{"n_kv_head": 3, "head_dim": 32, "tie_embeddings": true, "init_std_qkv": 0.0483, "init_std_o": 0.0, "optimizer": "adamw", "beta1": 0.9, "beta2": 0.99, "lr_head": 0.00924, "decay_shape": "sqrt", "train_tokens": 156700000, "steps": 9565}
Each number is 500 + 40 x the weight over the matrix's rms, rounded and kept within 0 to 999. Layers, rows and columns count from 0. Numbers have three digits each.

# v: layer 2 attention value, 96x96, rms 0.0698, rows 65-95, columns 0-95
# o: layer 2 attention output (transposed), 96x96, rms 0.0655, rows 65-95, columns 0-95
# gate: layer 2 MLP gate, 384x96, rms 0.0866, rows 0, columns 0-95
# up: layer 2 MLP up, 384x96, rms 0.0814, rows 0, columns 0-95
v65:455513479505510495518572484495504452430501551464455505532468488476462518441449568512432530565529474451555480522409514521490516524496412496461438508505486514644590553517509499559505480502487511535458476443455571482481489449517527522499460546500465488543484511530500546552452410483555484477
o65:536471474447461449431548544458514480524539555453447516459522493484466537485533499524522554504561446469487513499491518467559432460512522434491464446521492461569470579467463516498496495571440495541503492449463527512523539519551515533484484481479462447572549562555513556486567544412489462507
v66:519497529470494553549458499443473481492485561435488518512495481530516568549483518491440453569531539428441556485441581458482479490496521466421479520391591436471414565504479475511513525543475575501416503572516487483563547471431532436505443532494525480497470512495514535461576511436596541488
o66:516505506547451502488484422435435458454451531528490460480503425537587512541516590524509588549544490524525491544405530501520462551482471535489492441539490480483436566515506461474547566518465537447431423454456483574461569495552556532515552525429454424522558554574496517494478489407555462495
v67:545472493502512446522524527524432419435539441582572506517504460490496471549497505552561524479462512519506516516537416508525499504507508458482574493515516535429457487509557429500533534509544464553537563453521515487554458523462490454504472520548489503465517523500543530447495557499443487477
o67:500501437543451464481526522515502532444509471462459476499577532535495453480510536451491529495454604495454480500485519509470526509561432478518504542539459581547481492562536498436521487522459493488470480491484408503478480522549483454489508534559529539468514461485533502536484532531500455493
v68:532472583514505488532478546510464428485489483576511454460492517471485468549519503460530547518447529507608345568460465505474463525460510472579519494485516486513505500464519483546423461473449524471507487487519583491505429552480495477497510463524479569481445533493506506557501406534532518480
o68:432517598413492433538433592450586545431460495418549539432560512474513492459523491488551512493523487458520501459473509486535497497468514417527437550552502539490523493475494482457492511481555477530538574515476511472470466503523484457515462518567503554554529538461518461463498607470515480438
v69:557471521512455488468572521462543443478523473500566421470527501528500526508525537481466440470484499490520468517491452543464491475481466555491557477422514525571479473472507479520436519537514534548477496496515557517556504505478516498529509487473535486470433475506475518592493444482476539520
o69:520508459459489547486490506463496558429472451438513569519560477481526489521508569549552476472507453490463520547497476501586504490490508390474487509473525546476503526512512474473501487529442500507468525492505499480482563500506512503520464522505546500523530522555537456474432490494527461484
v70:474510477480508509548523532442476573464428478592490475533496482396471540440506527504549550531444459550493523535493500525540525545469557478525589457591487459454521524477530485472530492496498442464520519491463462468461528493532503509518529475492514473475500517488464412393454504460519491511
o70:451516533501466532514500520576517515495556581551489471478501526527462558565517411448492491477382508460532423476517524462480546490513487555511496543529490471551543448443482489483501488497566462473520519495522501493452445532503465456519591483517436521468524477472503494508549463513439499526
v71:476468538494583517497498469551445505505538440519557518474537497512552483507521468531509498542435552484452444511506455471487498439515499517505397458468504459508464520465462544496535479515413502482506455551528482549505522450497476536482459518496445538482545561469536507523447572478576461504
o71:468482460567524539464530462465460510510560502468505474533534461512540448513519519495534540495530578559527514487435452511532506505488437523525475508506471551463492492570496447506511535506503466453533514506453502513515435510493451513525435510528368467578489509509473554497516541396528514466
v72:527485466529473461399524435542456431498522401483588551477538519504459478555467472505442491508560449495534473508537487522533587507519526434565491447454509562467587458524512565490484525467533466499574571550499543530471457508563527451531520551515441459510532519497416476450479564497426550437
o72:527496441550564419516475569533471462482528550473529523502476509502445463467466488509454439505510505520496481450549513468553472510546481504517481554482453584525547441507561488548477394458490591536525443496472492448453456504538527522527490474477612516469468513470511460550522431570449616450
v73:571516509516474528465538528509487436547554568574515527541465526524478604552497484532531573609438594478497443546564503479486459500463457463443457495487575475383514395479466513513473484554518455502589466518534448465530455467451490525502540495482563483501446417458495519413455509532493489512
o73:453484541501523477499430523476506486477514479502433460529533460503561480512496569471489496562417540555642492478458468522490533504435455463517529489398555508473488478440484505507399515507600490543468507494531501488404405451502436461533500541540578593459532492514484524582530487629495509496
v74:566512506504422527580480468420516469528524529585544531580554547469483524527490432508515563551527492532515378543541486465485430600429491514579570508562492501418535448528556458449475447520589501470578581416530490446435490486446491529481585462425562472509524445472517465424529487573438498562
o74:519552589403512535530400527552567523481477453541468481469491542426463442502460483459486431552427477490610454490543526462471563456434531485512530539444532524462539502470492550474469490515608502524477586477559495439477510482467476421506480511559595583418523492422514455517565483653410493513
v75:465538550514575512503481477503494412478510502587487498453483524477472531540480441516512563471494523530554426522509501536530552482517537465559515512538439457478516491468552457536507489423506488485517479548475542535457499470531579546505480561461436457440527487529516470493479502391497556537
o75:462478560525629455499478523485565502495544581529546471441446553553495499526496508495470469496517491527545466462501510484518480543481475500509479553518483517547553440406537521457499428513510438481546544530509584441463457488436464507468513486554460476453513488456498495444525476474516517513
v76:444463436537445496534520529504448470549527464531507575484492528450493504546492557473442481554419499483396585508505491552586562548476466533487547524426513490516473502446545443470505555461457467567455568494459511508541490567407467467538471448472462558538532562451409514528459537487605567465
o76:467512438563432474481539506534390522460489450452457452509574494559455486489550506471508562538453583439515501533522542512568516530533452473526483507516432497470503555582442438483552504502472501523464452479491422536430554567522476444534612541481478485585489514556569505540515517396495419458
v77:541511498542435427534520503459480500514561451550554540529536467481563460448504527470488460472448488466418427542586489457533462504442528553495543544531548482497464449478496463472501502521508493498490548429522496509566545522459409482534553464478471525477531472463530471502511520625533454540
o77:526512491459458559513509489539471572453466389411466508564548506461496436505512528461501533531419556446498509556550508495506600443534489465530477496489467537453499545579475475471519550517535539533467503477508408441481510509517478436523478541516472555523484487489550534526501556509470432499
v78:472592462514530459493546456482516472517509509419491550458507498458574567542500572470496559522539435456542573482513503555527597563544427505523523482570513508470490459510542534544515470454478427549495508527503497537452487496425576545546493475490509479478535519500439407478528504444493474463
o78:513436391568586516520504511552491467589522527476451420425453497521493572490458546474443450495512534515549510497550509498532522514475483501507500558480462469508471484412491535464569408495551516517477479547541446538462540491472565521531490462511535467520413517485547481496584434538504489456
v79:435476457491524489429563535543471486478512434483539486454509509449515530473507539503502502483457499491477488530468496564481533455514521469535467478453525477552545550503542476531516503525505488534481534488515528534504501490500476521524476513563488520461511556503545544583434528527557527477
o79:493463422531500478448567515498460528475545482421499522511559490516473492494545513495523523465552532473462488526454538518578490489588490488501456542524465514500479534546498445537517497496435509474495490475457472547503456517518503525497506494499414502531523531546514551494486513432528475464
v80:587506487568496468507560504531477506484553457549481561533547462455506398593512465486522473410546400418528453439449456537511463501479505472607545575492478552383578430518563573502503489490533439489437555506495483552566544566429439451544460430502441489535555535531433545537593597558454549500
o80:552510455487500451548535457632457538489459442386542408470532592511417451465449544478471483514541487470505554459552481551488547491600531470546555553462441571447507520608532476451575498497501608530451460486475399485499569505507505455523456471484554459490449508440541427508461543600545472449
v81:555476459500473463456524481560464489477500455495503523542528501456527462467521489499526493428483499480460482524517449511536478433479449510488540561549514534453520527520492525478559549485488406533528526504506464461510491557511451501556529448517482515471466518494505537570515558540425440495
o81:508465425527513554490562475523465526501525431389494488571561549492441478483515506462474543501479542468435541518512513512471555465545473473486548504494483557487496525558469472486530503524497535529498484521470442511503493522504484454522504501487536511500434452474518499555465546559529466494
v82:493473516551427507643504536433532534555550546452427541525578493503573492507547421471414516495491461432480399393560523474470491559478537468548439479523601414488532349509506525462423524517519527483571510501550401520422499537447430526510531483443580531521565544504487479579457505584585537491
o82:535546568441535517590414484545468555513455354479480475497492475455522438484466543436467405554476409476593567507553494469544565483390577517550507550481557480410471450554495434510487564477583544502510509518587474517509508446470434458513430512485558556534447581484501517523530526558431500455
v83:527488498516361505469601450489512475507558456447530543473479500513475501527467453526500452441497434526443584459526539519477486557503549431457475446482508553532482534469432498412441554521530511538510551523537549470478517532525564431542520495515549458550483488498529464531459500579487446500
o83:590568439478450581539456529479431541476547465457476608566527472476453502520477482486501436539479489485483561547564520468500491508514500560489488430510510510540495460553495522525433503469432569497426524502504450493452525502489554482452486516433581491494517479553514460590425458539437526498
v84:554467511528456501510501447494491485513582471432550510477522480517503422515566515468517466419502431476494540501565490502452487599484514430527497513561467561534485481496513495532467504533538459502498581470466477532483502509495455464494508487490510516480563491516570486569522439567463467485
o84:574550474448447533545455537528513521512485393447489538509510511479468449476466517501527450494507458477440566541594539502451539486496546521479491465496506525482533497547519551492499490442480545533476528519539451514534546526475493478494420473541561500463445505455549511484469522586475462457
v85:460485538479551578459469511415552538554449489484490516520453526535444491458514417524523537521548488545598511497513537476458501514537564479524452472513501489455543460549506562533507428541554521432542409503521447510423504436557500500456545504473595481514508423550524490425506445485493537502
o85:502489577455511534530446496479530458553490558619529497451433489485515512514474454522492422481519436541544486455473490502477467500464570551498529511478571464497539446421540542543424479472536495505572557496527578495506443453454512550520479473511507517421503517461460485447512442572473588522
v86:545544540474471469590453530501554511536503581495502561552468547545474490434527520517530573558488494468489455580555489470496512509475460487584450549572489469562537418419486411507496537496507424472538450452451516463428501513495510478523569468459501537507483470501467573542379414536514514539
o86:491514630411459470521473569513537533501515398492493523530484498460471482521531455500486572548451516464518545530523440455488514453429506442507552490492502428477523520481400554461428527524567472559512552473583520477453464507485404440479487543552536557529443469476569573537583532475447468483
v87:560443547548487507531451514491567440466505481459492451523541447583448428472587458454489439405478474458519479474528453498433480494504546507532540503524486513553528447575523452539446500486505510489563486462521504509486490582551478478506504507528530506478560549474557539620462404554450564479
o87:566529568433491477551416537495554536487470396532548593525512512505519471492441536466523404445532397505414559516549485470483509498472589478456459541547541508480529449560554495511469478503487469502581530526522546502552523473464448468463405488498562554466483503478500494464446537558496499466
v88:503509429614455508531580492563448487449550540496453527550543457422556488508505557430535509460515435486485481441483462538507445541439512476528468576547498508496495449507516519563510499474469462556435460514472519521540519544411527500526457454454466556480500529496487556534528472566480511470
o88:529452464470476502548530511551479558528480402384453443498550549522453498459495544499492504490528507445530569487531520506513561484530500470520522499458475533484437566571467518409577505471483535539450480514494412525472546539529474445509477499483498447565466523517537490517504572538554410478
v89:487454492499463533560474486435455540463454461496525427519445500499484481483423465545482431496543464476475480495458501513456432516493502531499542531476596484521487533511538499452497502583470535495462500484582538436553502516460448445531535439553519519456464465503508500427531519540502538541
o89:519532537455442592498460439462497525487464470472484482450546488449498488537517479478513531476510470482504531511469487489490521457561538516510525494543514491482466547548528484512512545498520591440461498442423446519485535488604552493503547547467517530460562502504500430553448494457501457553
v90:481478511489470521454510458476472530513478457402564548499511487499503498522481465498450483525502536456441546495551551500458573464484523552352452501477526530462466584536504486476573480500461534522448520546494449560554570467538453444543453531481453491498488528487477528412536537463512516489
o90:571475450551478538432518403462431428479520563516513480553466452510562497513519563570503547480493552530475494530465481514487518552560430556457488440506504533479488528549515488544539491509459514498551473459420486535447488536549540498546553473410458430504490535561482533479496499428521480493
v91:520458543427530538520450533532534579499498449505467426543531505544390430482488480543472448482459501470536542435491536535456462474522591471501461494434460487584507508533467516459526523536485614442477444513515480458456535506620481480494506574543492536547486541555474521517443479499469521491
o91:495549577479419393537495489478540471476534550576588566572453481500514516525465436540526499474539399507408516501493475499527431501514524552491490473526538484527496409553558469557450541494446500468569505482481552469579476506527466522466509477451472502485547497533413506495450509404479565502
v92:437473549492500546457473482457540550529487517540442500462513485528446475497570475477546527526489529531513495471493526493486499491477530528551515435514491501462488456593507538517488463465513524505525468529488501466453502462508478534456517548491533482473532466497557444453530437488513483529
o92:503505554490541501503439502495551486540492538599525519458448512534514510506447472498514418496511456546527441469523507475458519510456536525490455500480574465520516459465514476529453502458581468485560546511516556472506492477441493530487489488522494547450505500469452485444510462583495551503
v93:506490555462440494649479547464573514534496515456479508485514519489532528517525509508511484561444440460526515479572535541490510531479450613489483466483558449555474374522492499433426495492474525465543492540495512440442518524438516468520548533431543512520497519549393495522531492516552475571
o93:519583556499464510566460485551506497473492426530469512487462470449542546530476476505513472534424460498543536523548473470550546520380514436565475489484562414478435436539441425433524538547574508491502556502543449433445565470493493472508488497507573585567424552516533507550531482471440474473
v94:452515488522450527462525497489535524508533510468520470518451500555450556456517448489500529436565507484607541433466588563468522540466589431494545429477490480452500431584509541571458480459540489531552476520530481506447517459576515534515544545472582435545540511555482381539477484504429462514
o94:536478488492552474525422532521525459548507541524554543469424506492518530528418499443465401487543410525506516472554555492522512492447547543465495529462544493528494414417544537557426489459545521470572517514542554505488511468447531517494471485477556512417487526511433476474468425626482592511
v95:480492511482584506441487476488509484445525530572525451542515492474473531486417526457458498442545483517570485422426496550535486478459481535550470572433476480525542508503595534554530472484504493455449469456502549528513550463525560574505499508458431488543517482547472469619560531534475535539
o95:462450481454546451472555461548548483526515538472531474478481560480462523518470515510488471490619403486566522484508563530567473465550525423523494514441455543484514520453552521530543466536457502488504491492473512409532590521510525546497477472482442421492541494484483466426473495491571530544
gate0:544504451504532421463523484454501512491443453463539573488506457458547479439601459611584451496559474558498540442502520491529472503597549498474504590450512518452567499516520469487507483392560540494470534512492537512468487494511489514503512488483571472456524498536556479480465479506500502389
up0:509490439535438482483569532467579490508543508474430504461553446465500494496433530498472493500507468538399542434501499411469553522482443464547462526473573557428484444536568473424484485540512503515481504505505428520577494476483540574518490532515497540476510514532570573509549553465496570525